Each number is 500 + 40 x the weight over its row's rms, rounded and kept within 0 to 999. Layers, rows and columns count from 0. Numbers have three digits each. The size before them is the row's rms in percent of the matrix's.

# layer 4 attention query, 128x128, rms 0.113, rows 0-108, columns 0-127
103:579472485497511552477475524508492511595500567481556470421474506460539545536545506569505499504481531542440497414494504518521474465540459458573514526512561512555491548537533501562538541478482512469475512518469468489549443529524469531498521392482429518453513460438396471541510523518461496484483439491468452454431462514431494501462499516420487454532544496507505450473467455533485538549422
102:516483509513522493423480495486531496616481488449486513527472463423478532507501512516529471467423473492476501479515467522493538485449525450525462470488538482518554501406554491413502543557488542533489476513496462502448517531544522543542489539515540519523455543525511498525560432551539522407568411552460503601570507491520439465502438434532475486505491490518425598542487471538518476492533
105:572529496481480571516453508488536535608491599487548512434449526444513501540520460526516495532493537563477488494470504522505473466574446476544526586540545478494467548486548523537492475452522489515470552494487464526583458483518489519468422473517456489458501471424420480582475506496462459481473459523465478466448477510450565512487532503429430425494513541522476485467507469524518534552409
094:446436499567478467472548496557496467385513496553527454473592467463523400450533553534483511522562551494465497511537469477571528505476507533511536519457448469448531482520503504530533546522524470550489465479501547483501470580467463522512525436474495558498575481449454512483485544520433563591495525437568505489522506559504448451474501518434509469545538521457525495521476503484526520520412
102:543480502484496505459534520422512536585473569456492501474466462532527525498517510478529502522455576509495465496558518505509484503509507488510527530524573617512524536507473497561466535440491492539493509443466450442602465538545531540441544486534425500420445511497487489517513406449428501497543481482516411586458464507477563464510519518493481498514503505552513384462508445504474523479463
088:435543515471525517462453487516488496516530507510504549573535462472481476504430523477470484491487527487543390579510529517408559554514482490582547506495539500469541538457483574485513488444547550553530520459461536480426447500533584542560476430450570511480495535495491514472520509438549476549476453473455431519485505461528584531504488464528502573503485476506437472492526497511499408532451
097:498512491499517518541513478487485527551475550443524518428437535543509547517463477512502529489514468459466463509569591508517549514510498529535485523505479501555472483521500518527452455444559485556482486476492480490573501469531426408521564508486426482496488443493426518597512461481459495528518551487490543501482413477524565515525577602492482473492513546537523376475531448471440516449441
089:537512479451469556549448481450521523618514550472467521484438498522600520562470533507464555494517465525430510448458559560471487556489540505525516558481475507537521487442477479550547518474515567444542495544480455534472511491496535462508503443510513472448458489484489535537445503422514576426465473445425544460440429497430548524481523506454522512522438507540477475492532463545526503531548
107:479519511493501491489509471541531514692533514532501485508458474505518540489505511472461502525537448551462564474452501536515534462478473506553559486481447435501473465478464612454524488505524563528548538525480515550529530512470470487519476386467519456506473485473480559563459463475525561452503443543428489459476470504503479592495564491447448462451505512470473507490505480498521504489418
109:547491502492438501487446502549535544616494517473484466441440457436445495577543482510500506566551476592496548438526476545537473459487512497468518546493553565507475526442486488537517458470506510488504482535484497534603566475483444506436448501531505484508514513443461531524508516487522602487585463553493480483442442470444487534494533499447467437513488509490411458492520473539506507461440
102:442495494577539495485491512559507489385514472506479474475552488429470378508490478507467534533578524458504506600510467549556529472434463475492494510476513509479572571451518532498425458541531447560501512459498542478476526494489524490539495565447554512521541452484459492452437523528461512573480483542536446495540543566471472468504517517475452500472531567511468527519501558470545470539432
109:512510508528510542501533459460484485463483523520479592506496475506499433492513503467567444499514593500496476461551529437497477543535536513485542470502444522442472495539477496548520520458478494579432559490522532472553500551540489494420497519498487485429494528549483486469584497467554444551395577461469544451472507483554495499532463479551507564482477455467568412498534454448449543503588
108:508520485516468498499459474490447424436502469500499548527460549521498516482544518528505479472459512528513518541523458467432544562478467495423450424527479519518526522511534431500578461533458482432518477534517474459417496452484543505573520542491539501546516556573558485439556521555549493489481582490485533509442504464428437474497427445580523514541494457474450551542515508499538530482603
094:519502503482500477504519511533504467464527426486508496520466548481484553415574473468519469493446492504510594541412444493539500465461515480503488465505462409474513454474552465451473504585489449509473467505539473529424565514472501524525468615537524488586479560541516494533523484595532467512531505535520515567592535510508444451542483476507483508530516441499497608535497522469489493464553
109:463497505504463499535413502503492502551504520491501472435469529462483499528502491549431558540509434482463528554515450586504546490444450475485452525514539520521519556456536444489513416522482488421553480538482479506481532435467503503534440503516533484534478496499526481502486536546463563481572426581492502508440435488390472530495548551463451449535473586563431545539474499518562495502447
107:487511527522455525515404515545480488523554567472498436484498538462484471552467507483448551531504444512457508512505459554462509482469450448500480541514587525537538595464483468505531463525482460442548518544490472524481513471452523465512447492464513491518495496447478464536430511521446552469501391579445456496498476550404538526464487500419465460521484571524450547518457488554582471508441
108:471473513523488470454524496500492474375498468492521545483556524466438421463519459491523515478552563450512538566532493463557527454568426487469492522520527527438493521528529490517427473501488368550455493467523544456554498480508459510436459560484511531538506500536488448526524541530496427589513542528611469523511516492551483489488496530477454481475559536544553552489494549465497470500464
097:484526516493477508470504469531517560650529580438447495441473440456443484547452479491509498494456508483532470441500557508542495453513505459522497524549480482469487558460503488573448460468501482504470521458513456521517518548517497509462446555529494527493502465531501456530535381429519510578456458603527462555535459464524532515490483551478395486493495477487526491502481511531500539537417
092:460432475497540478452532485514460504469534480562498570492541482457502475523593568477505475487530521532532506508534465468414552511463491456540563442429474500559525458536473495498549532477471529512468486541493539457515452571458542588555531476470573523447608450438488550436567520542496460527558528506438488514483534523457429489498461437539533524532526507492477503473524580489498500481464
118:532503504459491518561472520545524501447475518510490495499398512537501491491512463577511498485414492523521545490530536509523414520488499553422440477621489550476444550507537447536480387502476491450464515500516481516491451435507527492490416529531467506522497487539487468490528563509474424540409537497555550481469538524510512530509507537555420480481470531463529511460557536550523485588543
111:482494504555504494522464479473510531467496468490538587500473480530480419511481522446484422482547538408510447522502486484460510452482493512485489454477447426478505486508495521516434468526535424582471477509527484505546547512501549532516519644474453540512498474550512509404584515524523492506538582482523544559568572488550522490555470538564547579472533493516526529511527465452482488451506
099:526515526509456516532404511465500491542511534457464454451495495494477449549465523566467571528509455524492523488526503526545512529521449500487463575552555602547483580494535414546523462492487440428518456553500487522516484434491467470458430468486480502473483487501464460523427555486483517480524479544484510484399461519409530522479457513406477432528490565558473516492490490524569510531457
085:498537514533483527511432496488467542533494522511532516465506513515555510531436482526475546472540450449501497477576525539518541504516443539479562547563535541525486545484436532543540488479504521457483550494472525489551472452537462436420515459504439512481503399405430494551453520479473532459487479475473509468448408567432526508465563579435470457483494577542451507500479523501570509519436
113:471478520490472527510503515587512506522519579523521484412527456417481462508547440549497531561498520554486503440489514519540417467525440495490522567553529525456479556515498489558467516450522458499464547451497543489524465541479467521442431418526481530483559518474451479519504528444471491579459459527548422452455489513459490529480525520457436431536515491502548465469497512570507517563400
091:452542552428472498494443526530507503494489446531425533485552483425492445525483498458481497520498416553494553496487517501470483491483551478530493534446510561420499463475524534495514509471486527511517467557514579497446487519481527499465476519510587411463492527415476533433518483486559560460538467474458523454538448488520510568519514459542581444489492520568456517486568516560467438407554
104:506526496471533514462502509405492542507492526420467430511561509493491477514460487465530486490556522440460454537501468523552547430505537455530475501505500518502522464507520481498516524501492443527518432467499410506551545503541473478438556675518501488493431486516571497540458383526511523464578454538526510538535434487506509450484493520439542464526535472557503466517479496511456506438503
091:443499533561470398462554490576477476394515455571455483517577506483452484472460452492533510436495456439560467492517465442537521439473453463496495484482531490422483468550498500479466466518503470544539516442501528502506520526500479500499531523476509544589551501531556443492509469489528486608553473511598488551583513529557489473486563501480477494514529536467560545504477569491478504479499
117:462485483493508475506454470475517464497506447481497579558448494576496450483476557478483436493554515465536477558530499486483526553456571513470462463516385461521496466485545496457494471495537520543529464507507500496474519462503538496522524562512517529561453532608543520419557498536515512485534615451494567529504554419546494494556414471577503538494472488496510500516531483464494491460601
119:458489518480451513542414532567481535559528534499499441477469515467512531519458459501427543509447445471474509526460450576467530444464463448510450530471562443514520535475508440458502475547523482414563510517492479522444497463454544531550499491482508519531485461461515486480456483509453584464579384576504476543537487511433491504471537528464473507528502535528488546490444486568554471518411
103:513544509524447516509465499485475548655519539489512473446462517481504540540505441568471563531483461521458381436520472504497540522488440487441492526568591531522487561520467481551544517513464506460525569475493495509563519467491491477512503465476466489502501474547487453531481485499486537545480407545442445469455450516429506546452527544473495505547477511445485502504503475507546604531471
094:522499479519473486445552481536519494523494451523523551453498472430461529507531512502580495515440469605538524465524487447541459536491464518544500478523488508410481428506506520512488516401512534580439484463498498471525462562514474544474440472516525514537563536444460522529636503500501498553580512470522491560523479566492527461489472479573492490548522453471456523476555557559439510534462
114:555509520448541514500556581514493497392524431519477387474564538526500518458531471496510484485466483537490540469436500452477438516514543496613533518482560579523545467543527493476519549503507541447474485529525486474456464496519497479483547486500511454440502488451521468514419539517481420478492457460522522502524481565519539462515516514465616482486511495482526536481506530528406458518589
095:498527490483508519520538511482475502502524530505489388486503523472496512534471476525513597543530530562522505537500513501583471522551454493505457575532528540541467509505455438510493464462432468510547514457495475506577529486498445463430502482516437478510460530488505527570407558453442492535499469541487437489399453449455549563474497539429420506505480465486531413486514543515542455509415
097:509514517481565504506568541569548469434508463498445480503523490446452507463537416524522484492480508507504594539435472536566456456479494502449457527514529483484529554416565504499448517537477427495490518438517523500425533489500493481473460521504517506549483526523515463458415519540470488518421479573544420474541564518543437523510503499462431446475485489477545614537493557476531471520535
098:438421496510566480473571504525524493407496491546500474554558497401471495494531497495484524514546508521538574562529472504542512462522455451502526504401493466524510474474497536453506545513474524486510469485476512520465478515492506581490504452496495545463516507393517533471478550522453526511574476542476443460524529502493428519485518474507452482490517508543523486486429629476536422516385
125:528451513498462504500542509539556573527476611508481487437492433428439482574523459550525513517468486566498484456532532545538456463508456487450497537520550570458507547486488458536454489477487483507479529455492515517542476518473442543460419478495503530457550409488466519516466511468445500586474442566507457506472461541467494522473528509474441410466502543492532488488492564521555510595442
099:518503493476431480505482486446473517494496457485517465538592472473487471460563551497552540571500563534516537481508520437587549517495512537451525495509434476467527451517531506551510536483483533529473417522504539485542510553506463439467475435505446437473517596526563484527502430525512531436515532449486515462449461523464415493512434476499539461619533445544498511521523452446516547491547
098:460540505457477482531533503491495504541501486478482443440451536512631553512483479507494577530435529501479523412404516505533441473539495482499465539521419418460483481506474453550434455470513441485521495464478486537482512520518479491512461557559434457558483506504557492577520444441521497532455483506504502473443440501478536548509592572498461561533495454508569487484531448506524540505524
089:444489544443480573554388514520461566572487548528515548501443476549490480536513483481425447535524502492528457553527552516424539514507517530531522510506450471552454506496483544465510468448509559548506493553526504486508465469428525454506499488472476447470482496493473509458530481522472503455455577412405551445458487489488584577550472533577506512495480532518467447452568469512474488510519
094:466477528544505443476498512560502481437513496529449482546533522464464495492443493495515530483453466414528555574513510517545481410484483475485446452484563429444478481484533463414438518555491443465519459488500499520474483497473526535508461583516469525568490477504503493483529505572477505515590461545574502632603498511526465477506502520541473515488524534538495517485414541519525449496437
094:522517517503497511497493534503493579554479590457487436456507461454461581576470419580506537516493520456493410500535521544575508450497491507488478559535536525471519515461468411516434528478526486454516525435471495506500517489530486469467476528501490509479467414468451483513468472451472552575422451559540461501475416507502481525486548548434441435495469514537554473518479519533544478537448
106:446482546528546398421543465548516444465507434523480501533545472447476502498460490503587491426498437459552538525534459474562539453467503486483473462471501483446498457482489481450487494553443484514533487445487539496466497514514500513502538529519533558596553528491540497494550497518475505564613486562566479578567496523542423484494499450525444506508522539506502517530462594507537449490499
119:441535513511564494509483463494472477480501405504444608570526505500496516513453521425478507491556471439524516525489484485446571519481504504476525449467420457487512461465491472462501484520476511516505484557501542501431531486469527505531490535465543478472514522513583508408610524516594519460522557489430581512564533474517476518502455483549520603468473493539511556492505491433513479479570
089:536551446535501478489489491471421488459471478545544508490482576506540474465502528534487446491558465447515445536512520454440567531495504491411523381485456453540488474546532503484519473540506497507503505516534495521530472479537436501564542569499553475542524475581476516519530525545522449544502496533443605533536517519520437496521518529570564584473473535434445507507529443448520568526539
117:513537503531462503493425455459462490554513479480485553497512534458455465492483554460499460467484431443484527469499513487473522450495511477523494462500436393503455481528574493452561519526520522542467417574512487520492512491488457483512526580508512516512481525522523498494563473550541523419563565483429585542604493452498462488529399470561514516542499504533484560505508425482544526449562
102:487517526479452539512493510485538582579489599454491498453457491432513508585433470466484572528500477545494458454487547532492466462569467538545523563550548530448469508463456503557485473446517486493490540474473481523556491464541502535418437501520479502439464438418483469526478495411516546499464456529517478464479465531485587556486513540476451473503487494541447453466514492561523486528418
103:537513517492404517511503495473492511569506544430495483513442495561440560549504472489511507506386502589551514478491470544483455507527480462458419530541563550495499581473472450481508477516491494401538518524468483534483489455463573559523428539523505534510464513523551474501428476423514491438465483537512424523454506477462551522469478436486495474520484450527534540487485522527599479536531
112:494459499476557496462574469458528456446492470548500551562517554494499472494534496504499465484516513552509584594529459486498531535474523450404506450422479435533505533453559519430525513528464516500544508483531486528491495484493500564511498537502541529501462562487533522407499572546449506477483485554430451500575544446482432516519467472557401554467477484505516500521434565484561460521481
137:452479513496486502464500549585518509532496526525522415468512448415497496549491477527491582547524496523465493490527511508565460457479468463543509560454530507499509538470500528521474518465547543538501495466462515498548448567457468470485485408498497520486531485414430524559494495471427543563499433545502423456481465543456503519500574529422488445525514531503525453515457514558497464542366
092:500510509475501514553480515499509515466487496511485561415406562530470461543552475529516423471437453535494509509518496514448470492492472502422492445562515510552486527512510435536459420502452483467471521471531524495516428424535527501512444606534528480471509406503501483460522511548526386505474528522501558556506511555484490518501512549551446490417463550486489505465547565526503522571557
108:570457504482454493491506501499493416473497548501499448432529569461553570462505522613510538486438489539450536447456530478558468541561509524496494536526593502464478478547536440537568569526494532451469482502500481490482425549455410496500462408536489513523516502476433503572497549494470525481535462473480534482429454532466459482483477484451513437565507524490499473451473464543482501548499
088:533486475492488492519445500529501466447507491493550489556512470466497520468519506552498550475462518557543502429502458498517499495478400483504461513534534492447512522532591473463472538530448492506511417524489526475411490508509566517545451460501524500558520501575535457441442562556485451447518514485497452536502595555475469482500440406503503456584529480486461616511525577550530479483537
106:508569484499397500533472479545476508529460466485519490445490492490442547502567445499544485564435521505498482486496489447489462457513523493492428496528475498476452451504494413527491464512552456477524491487520563486512536541486481475518529572526523513517512489593550498491589439514547511534481547549559564496444495471501451482487474511563550521518481401486519486537566415486496562392581
112:508505510474498511549489525558537546461491533493506501465479521477468519553499431475477550527484496514534534507480472558524467402515418501490484556519537476476486507476477517526428422464487449486473529530504509544519507458432474523471419497494481526526491456415488490573449540493431486492543444567568450477497473524491524530489578563452421459471555557547484510466470563483557464535371
096:565473488506465496465503518521515513614480553498507391472478432476483527508509520558511511520477508544435478444524509513541493498455517492476501510485607606535518540513476480527565526580498525482537554464476508508581516537532470446488540452473460463459495497546439516571428456520492533500481417542448424498417426551463491480506533508429512476490497505453513466514500451479469532470500
100:500575519466514508502443511484477519583504429490505492508439566515521568495506492471494491495438418494502523476453438525486549431467452457528487461512485441521510480512562512461464466517442470498505422532534460476514534503506583495555487643497519430582495498500533436489529471558484526471540487538473495561580497508446523467503511552540529492549479492519424596523551498503496509446529
107:448498494496549474498524477466495460454513468498527569612500509560482440433512514504488461509570551413518538605537504500556548497504530493452478444476398449551508517503546540436488492513518466570502430500537508513449534510473535504515514563504472493542453538568538512472519496556479471500495605474516511530564566405551484494527449503552476525486503485513535483512489524433501456455507
119:516442503471492486488537529596535487510495500551456420465502464413486465556530465458531504518507459607528580433513498537552437492458497482507530536510531544433517477442511540502485513513485517508497545500477516544522466520516446536426421480505579481486544473422498532523439498491493501509514422521504482500512453587491502523503567498438436416489481568485464514505478603538497493553506
114:515488508486491512491521486505521535586477558501536568496479480486492536558502512483491510501496465570530495499536505530465498530526433518532553535527568549497495492474472564518536468420480576505482550524481486506553438464491491510465470394474505456442513483395424518593488499484488495450524451481455477488445426528461579511483598513454451467496508555477396459486525520511499500519400
116:476473517474542511472573562533505503522508545483494399502564528458499503508450467534494524505500482500492493518508509503542446515493519505593507573490536531470513517492530537481499563461543536522502511453488465497494429546529447486447529412491509502444471457424425492547419494460418505516458469516517471498526429537489548526490553534421491408485488532482506433491419520536445461557391
084:488491475514580482505586505541455522381519508513440460494567515507497432463528463495490539508547558514523550506428490488509466477531481486538510535483513533422524487504492484549441482551499386546476530480512531513471533495510427519472445482485558449486543439463495509530412539475510443550444459525584487449498490534546528499501594494445521500434544512470497546497493544470417484512467
082:407513513504502434475574490541478503421524390577453453556565484495502492491492479465539558447488395429586519502537484484557501499446493495503473472483460490481510462476500487495481502548504535509501469484524535522450503533471527499534500579539575487570563523522577507491514438526520545552558494549550497555577521548551489480479539478499482541502477475493510574520484593480478490480496
102:525404503512498485448518480501512437567500522520470538474485521494512552491536534522516388438434422527448568468524527448506497543511531524543503469461519443524432446523560508480598555519457537537493488550522453496495471578501449510506521429507481528523532503454429505539580515546504513444575536441390549549539485468507485496502458457485534480538507529454520524482460492534466491475507
096:543494466525510459447517512448502451445491489540599488476528504535556477429535528539566431465488578503473436499538465393511532516523521481548497467488514520518530532575526533486531577496497515553472473454524504446560473576556513515545569501493468528497543515557470501543549452530479463542518503459528494523462546504564493413507473446518574515507548463428570479503506480440445544475510
084:488510520517528508519552489559541459527443554573454507466423493481485489593515563441558481432464520501558483487537453493527446490494403512565473496410492528605486483548510513467493450453529573462480473469467462515474526503455531500479519454542518545539492481467481512511535542410520511448540517421529541449488490515509540502488480567505543481466485554435467484479514583458515544527441
106:525512509474548462507467429525531455557497513494495518524513500553466528426471581487500487450514556470422517513511519489584462511478515512478587475457509502588442475591518473433539578481491608490533558458506531496500483476534512473545524406448526514504473500537497508481550503504490490454482479515389517460562538521475478489471476498562542503460490485429549473513489512481576492553581
095:488466515491505546477524564466485595536495480468502527480503505541474515464500448489482554607479467423487509507450505523416603436521481494492486493501502529529495499537461507501456403501457427500492464495505510474503469483415447481458506536500468503512517493419567454465487467520564442531578511488577485502526469501510525519513556522495588425505510503567455495480517459429506477389534
120:525560496512483451552448438425489550512480470521484579501451469583469581490466535494519539389477514482522521538506525545493530489505548561479498459607466539496486429492426474541489444476437438502531540488533485482520570446536522425493511582521477470515430473565541505516539443526521442480496535514499557478469476465526482518491502547567507487514496462573515517480483525429493505512550
088:473515466473497536528640528473500512436495454521500493470514505499489440525563524535495512550495511592459522500530517474442492472519525532493549540586517504438520510520429505529436547468439462446525539509487544503505463455455503580513521501506459552479495560422557489485409526526453480538495446498406408481489503462496488493447578520493519564519504404514498541500441500507487497510468
086:464498501544489502513539523500568440577491495517471452485494491508486498524512494495489470540492566520441603534462559498516469513520516525567475508404489524465522558521527488514532563512536556444478449529512466515508465608445455496487483455490508536492432508435486484542432432526510541487424451496449436467430478501483553491474552556495583511482493518574504486532396511446503429514479
100:556494490519513542474512528538466497449522488445482379493562501440460425464523422534481547582462499503484520470505552470549558483489521418454503510491520501535560547466554454511467587508468499498495492462456489492544478556523557568506456470516534509498520505459448493512398497440448498506480499499563421502568453516483454451516529465477412479473488503473441501529480557499555541444491
101:453535532504479491581479491462510577570437471526485575533481517474526532539435551449507546445489410433577503553509472534470514437492498482556446498573475432515467458515461534507439417475505447542491465522498498550515522446468497441493519605485481441527432479495511477557520481481561450469576513476503512505513487456506538504512528561538586569497519490519520488516491464482473488473457
091:514488503542548511458517509604483492536502510493529423478492567500461471427483472474515480515522543477458565552487471462567509503458512458550467551440537443479500520540569502442504479507544579448494436475480445515525483542567521458545567485512516497504498458521465472540439480515445517407562450505466516552552468454471478537441462496470584556531509566446533455574465474531528520502459
110:507521521520528478547468515577531454573493512460507405483519543515451480532460572489529512445459460449489476504506443475492519480486545469526542495412515424537468537540589509479535535505542561510506460520482464509550517559453508437522513428490514477474493495549446497512520517541481598422528459492449452475527536526486469450469472491416557590486525529433440508540459438540526476465508
084:556440494495567497482591513533437451485533491562570475465461494469450539486496469533533461550457567473496530477519458487512498480493476517520507480471567467555502543530466524487516539487495523486468451522450513547534412541499561520474565438526497469471546437418522520477488470484480426550437500532540542512517493528418527552534499509506555430545507512447486449574443478482470564541403
080:501459446449539494423454531527536517439460489502495483516504458608521397504537445535482592553530513468425553439479472521564533531449479516490507446471472519497524508437529515484534488544541542536499475597501471537541456488484477550492513499520516487457510489451493500520475388506451557519557458524507508486456516495488485568476562463473483477506434511572458576497508559490455444516542
107:497505572519504394468468447496546494542483488532507567524487559570458487523446532494599465446503471509528435518519527433452501466555464515533551468491516541526460422557474547492448413440475498566504517438494503483575486489447479459448518504465453490550531504533504472581559497514521439499589539504490549539449524513531489522452505504509498502462566517485443488510535509460436466456468
108:527545496470531401482446454499527455533495493560471458469492538513553477476478591470504511412556522545461542539493460453536455522507532491533483421489575486536435412490534489454575494514525521542588547490488495556554532513567521450524565465480510533496430457547455526495518452544471557501557449592439510496522520486507460533465507570504523504476487482461518537538479511527474443511493
086:516457508561542509449480539515526443540545479469548452497466500494471466489457524583564519507461447493462509493480492500604496480483453428492498467466513492548527541503602462417537473534502580445524489546490427504479517546511556505500541460515512443517595491554540505483504489494512511475630438515514467496508448550433489469488443426470486519532507579483448507495516516523578490495517
102:439462512472511487511514520559535520469481470500515516496567457525457491552527507480472538490485512561554506485523560509416488460528468546426547454522484556532505481449452503571474447516482502484494539495505552528544411426430544547456420436526477489476525452400558539424550503443483505595450539528513537477492534490467521559465497482485434511459492515547478482453503526427512487547439
104:515517534491464442540440451541461432528567490516469478583483511541507522448514582528521472461531536520514541503502483439533481527489511535515487443457445477534416443519610473415538474555514570481563540458468537521478516516531507416530528421497552543499502520567536519462535525584485511458474483526456490495485498488489452475517463456547467523501478540501562504479519468504579498508602
095:509521509501533511549457564496514491506523542495537443525536551482503452428508508506507590522581493464470481496480526449452573507492479458488517494489536489527473574551528513476521465568442494475519504490508484507501521452490522449531599414497491557511529525490541503414491549540499486444535434519465452437498486532489437423466457422445511484500516532468465559523476429421580483403531
111:511499521541528466470458431447434462591529536545462558498471470498489542506432515510565513472485473519553468490507474450521483561514492420508515479529467516503422521418501554502513506493476501574483548486455515481482514528495509451471476458489486512505533535621503513584587540468520520519446517469460473475497508585528475462579513446555461547518540520463495410478536504464484591552524
081:519477483507380480455502499489489445450519458537501516513500462536465519474556550518495467466546607564479535508580474522541446563510529568490553489497518514479537443509550490444527521548520496448556505486520564461492497512462485501510466503484489549439517543556491493512523448521506565458432510504473472524451512476403517424487471480527393476581460487591576508537530510503509540531521
103:517502507478606448524474498663535478509459529547528501475527537518482481475530509458550471451504470512461438458526510447499476541499491539472609387460458466565449476486489546474550435495503560511546552489483487520538508541513538474514555457497450495499504466569470550434506563455510531491506484541429500477504567524524501539442463487447453516467519544465483495479444473484498483494464
109:466482449526446604530501559412458534457464517463530461496530479443536520500500466517436483537460508427528495527479509556467533482488515456490439582553533500471553545506508476556483547505518439431429431581501497473482478506506545544503450563534511482427457469443543472597454497463471487509491542475598519520522439456483549477540497535550484541509490528565504491474481496475501515527452
088:511467520442484511517480489475515566445468530534502480491491515542477475532519472478489521517516500449522496552537499526471548436523556559514439518513471511488505541469423488589443397531473490476451525558522550482500440416555576470470491537508466529460447456437545492492465465489459418459541521485542600514419535520530528515494441519583516436544501529528491516431513572449508455522476
082:521432491459477495489515466418458523490510534550465532520490498603485574459489451484472509447527567482528554502491566516531445545507501563433501495588469510444535514524368467494488511509454489421508472506539578469529502485543468515490470532500506528446474452526527512480459503473473459471510493458536563559429445523567526492514491498553429500572478539489556509490513584464503549542500
086:498574484508551488516531481521503521463444466550525546536483483504525548551578463485504501490506501497576472487501485501494437483477509513449532558518440492540450450529461515472511506455436510511500438489468549585471483464514540508494485569495490444525392488494476526480465555491450448534405598511459535486538548425504596536540552551576467533495495436491549521452446557505520499451463
078:571500512461506503495415467542457545526520504480485433472530574438555442462507481548493430521491524492539516470494462447495476469543542472529479471489553495506495458525600561499550464511480527468487470472481502569488464571573546477454497590543531489485466496539460504458417505556440489493548498506545554565501467509511550503530424555491547411475517536456425532462464575515494513520502
090:469504499470530518515599514481512513482471531512505542429491465458576499618527468532512476562417495517548465487510487503403477494544420490500529511433525484426542499501455557540540475451536478523485492442512523492485458537405422570480478514496468519468545495498485485467518538488549484521407496476495448473445515526486557511490543542454530453554528531518460488490501482493484528479370
104:485492522524528451494446440542498482589585445496509504561461544499488495447476584502502458424515463512534536532513500472573463533459560501491521432492472474520448504491530476464471495537485525526536546486464509542531586477493520425543474449494540530538472524529484540582587442477492611442515499529444509483532538475459504441496524526516439540496460524477525476562459506525570537478583
093:588505488476599469526493456465534494527460501450489488525525555497476475452458581493493534428590500520400490505480536480454454557508510487508532510522549545490507509534503526523520605460515533525477523552563487487468469501545558432552527476467511479457497539557460474515484512500443471452513531483427500524568538487501426471435435462483504460483535441473465536510492474548509419589539
100:542518495472488450547427474501486474536555510481430522579489484566499575449454551510451481424558504471507537499484498537481499536479574612491461400509420518491421473531488468492544508531486507467550542537504536529456549471529504417542491464483491490511447520530547505483519463536533482497469552479457497482492498450554486498540528520595511502514483466543552550432484496470530450516602
106:469496482460453543487570530437483516426429519508506525481587519451484492548562473491492496539427508546517499567576495531501456495510479480477441527559547507435525496434460488552524530505462442509441486530520459478525467489516523615501450603510426503491510468436468471489465521451431480547492570468587481542493536516491555535482502505483470490546512472555528447495495535544485432488460
085:442538488513503539477489476402461552502548499527515442576515505498532490452526529586538522524442476503484532487514487490506452439546523500520473536525503472523533530575497493558510539496426504472470430479427415462531545555528514486458536517513483446465441504461522486497419487537520485450627523508474492507465487559512566446533566522472519547535533412498475495488477485393473493454506
080:522401477463501494554481573513465460544532575519493529633483535512538487489460539377465539527537514513503489520465551557412467501518475478513545482436481465492521518584470459518506478470504470446524459456517447464484439547485562502583505447477505465503525480471516506413534537545519456466555502462467478485454477501509490486502540433537507478481567534513503479440552443488505468531526
098:504504558546446506490483447527497455501512478449510557511498509519449508453523544611539471493398471524537534528505478470521520503495482489472479480492503527469469497475553493489495466479503493517461564482487498435499563520483521512501458470452471566568555521524460499524616537480445490484434568459509449532515527539425454423556433431534456502517528552470540493494508490565613506532587
106:448432473480470543476422503557493530514530525474526432500521560489541410540524436448477498581517498478500509469490518528557542467459512376506493456499455373479535568468542528458464545539552538508521510479469455560504483561449501524503477582541486477531492516398487513521470488475424569514519527517484461566544461510511517568528536493505503528483486494462503444512492511480490446481516
098:512532491496577436547416433490524490561588467499567463497455506516515559507495534473480478483543470469475463535452501519503544544501503523476499480545442539568466452507467465478438513445476514520555556504500562487530581450545518437503493438488546484558467503571548532482580463543475497476488484563419471462553536462513504501496480502504449499405490481447541555504480450503585490483563
085:524521476454557499416550571575487527487516447521519507478415467470539527558457444461456462511504521520444461417555508492472502523498448523511450462473433465544481551508434577505504514472554535477501508600484474511496526475479537505520481471511512467467464526479506506523483479496472495551505554519510475382466553459520533590492573584503494506440468481507488497477460509482406503566435
105:535449482513476521504497520595509450469468556557490418517518531500542421485499529472528495511490529510474544464530506473532483526513490542587511434386536479483473492535527528456541453529495616468480463487490505539493367546526530498468491479507544532491481455469484511450420514535478464466560479494539572499428510562522580516491466515457549463474496553480462509474503557508500468578509
098:569461480473442494511427498434460522484531451504424551550534500533534454416444486509458502515590549533490573476496530499497485464518501499473530515547535552458491509558476511546516580512456494460522476548492535465468520488506431535505505542507552382434443541501554493522410473500536426467496493480508490499447457502525511436518546514519528476484507466582460533521544508455401515529520
114:545430488510538505426499494589483434509536541518485424466541533482488431485498517499517506522467546563489509502541464441600480538476514453516478480461581536549497519505578501480538547490502555515454462514435508502554401556533580537503486406508545517494520486469420497481466547457442487528516503479547509507493555541487528474523416460496497441509518532430484492472480566483455528555506
090:502526480466530463549458504533513409510544576527478522498486525539460532490520508470476479510524539649449469492453489491505488508495521524524535433459460467477447433474472527501603507503532538499559505515509460517475460511574543543537542399522495450478496486513594548443522495524518525528424499525400475480530534499515464542552522444524478501455489470495512437451469497534462432552547
078:511485510554549515505585571480468477529464535498506495520516536497480491426462518532493535468507499533549506513541533471398489477535539551481423568507492451487457490546417533541513495471533477399462416480529505480473455494522504490517518496532491522521427499477570463440464540513512430541481501490569449453496464503530508541514511546503568428476536484526561425513446426442409484535456
097:516461477495552510532560593507587502513465519492511544472570580442519456527519555564489487540513465548494461482443475495517487519529493523515491485430546511464505462531498502482547539468564524495523462441520500475547505486468460554489550403472450524529537535483509525472531487524512566451510410495484392490511508526453447511400494540429578490480541484453457514518501414563484490470464
113:526504556544541476465544496500482427487510510503455538506531473480513535492420561490539514473503492492474552522515474424469549522526457454521501503415519494504446497543508505477518493485521519508526548498463539416541525540492484484510561335443494584492559514541533435477569518471532493485492403477478431481497496563491396433477504469482537547509540526502567506513556458487508559504482
117:452507445489501575518559555463536553497417538521544504491551487478510476547505414485460499512506513536515499454503557563484450527480502482500455588520513463488577561488478551572535539480552527468447485530566452543480516489430517607503473575563435493453480489433481528552517448468494594480463540475548496517467499460473555531482493503469499456531457499510537494510496524476446470504414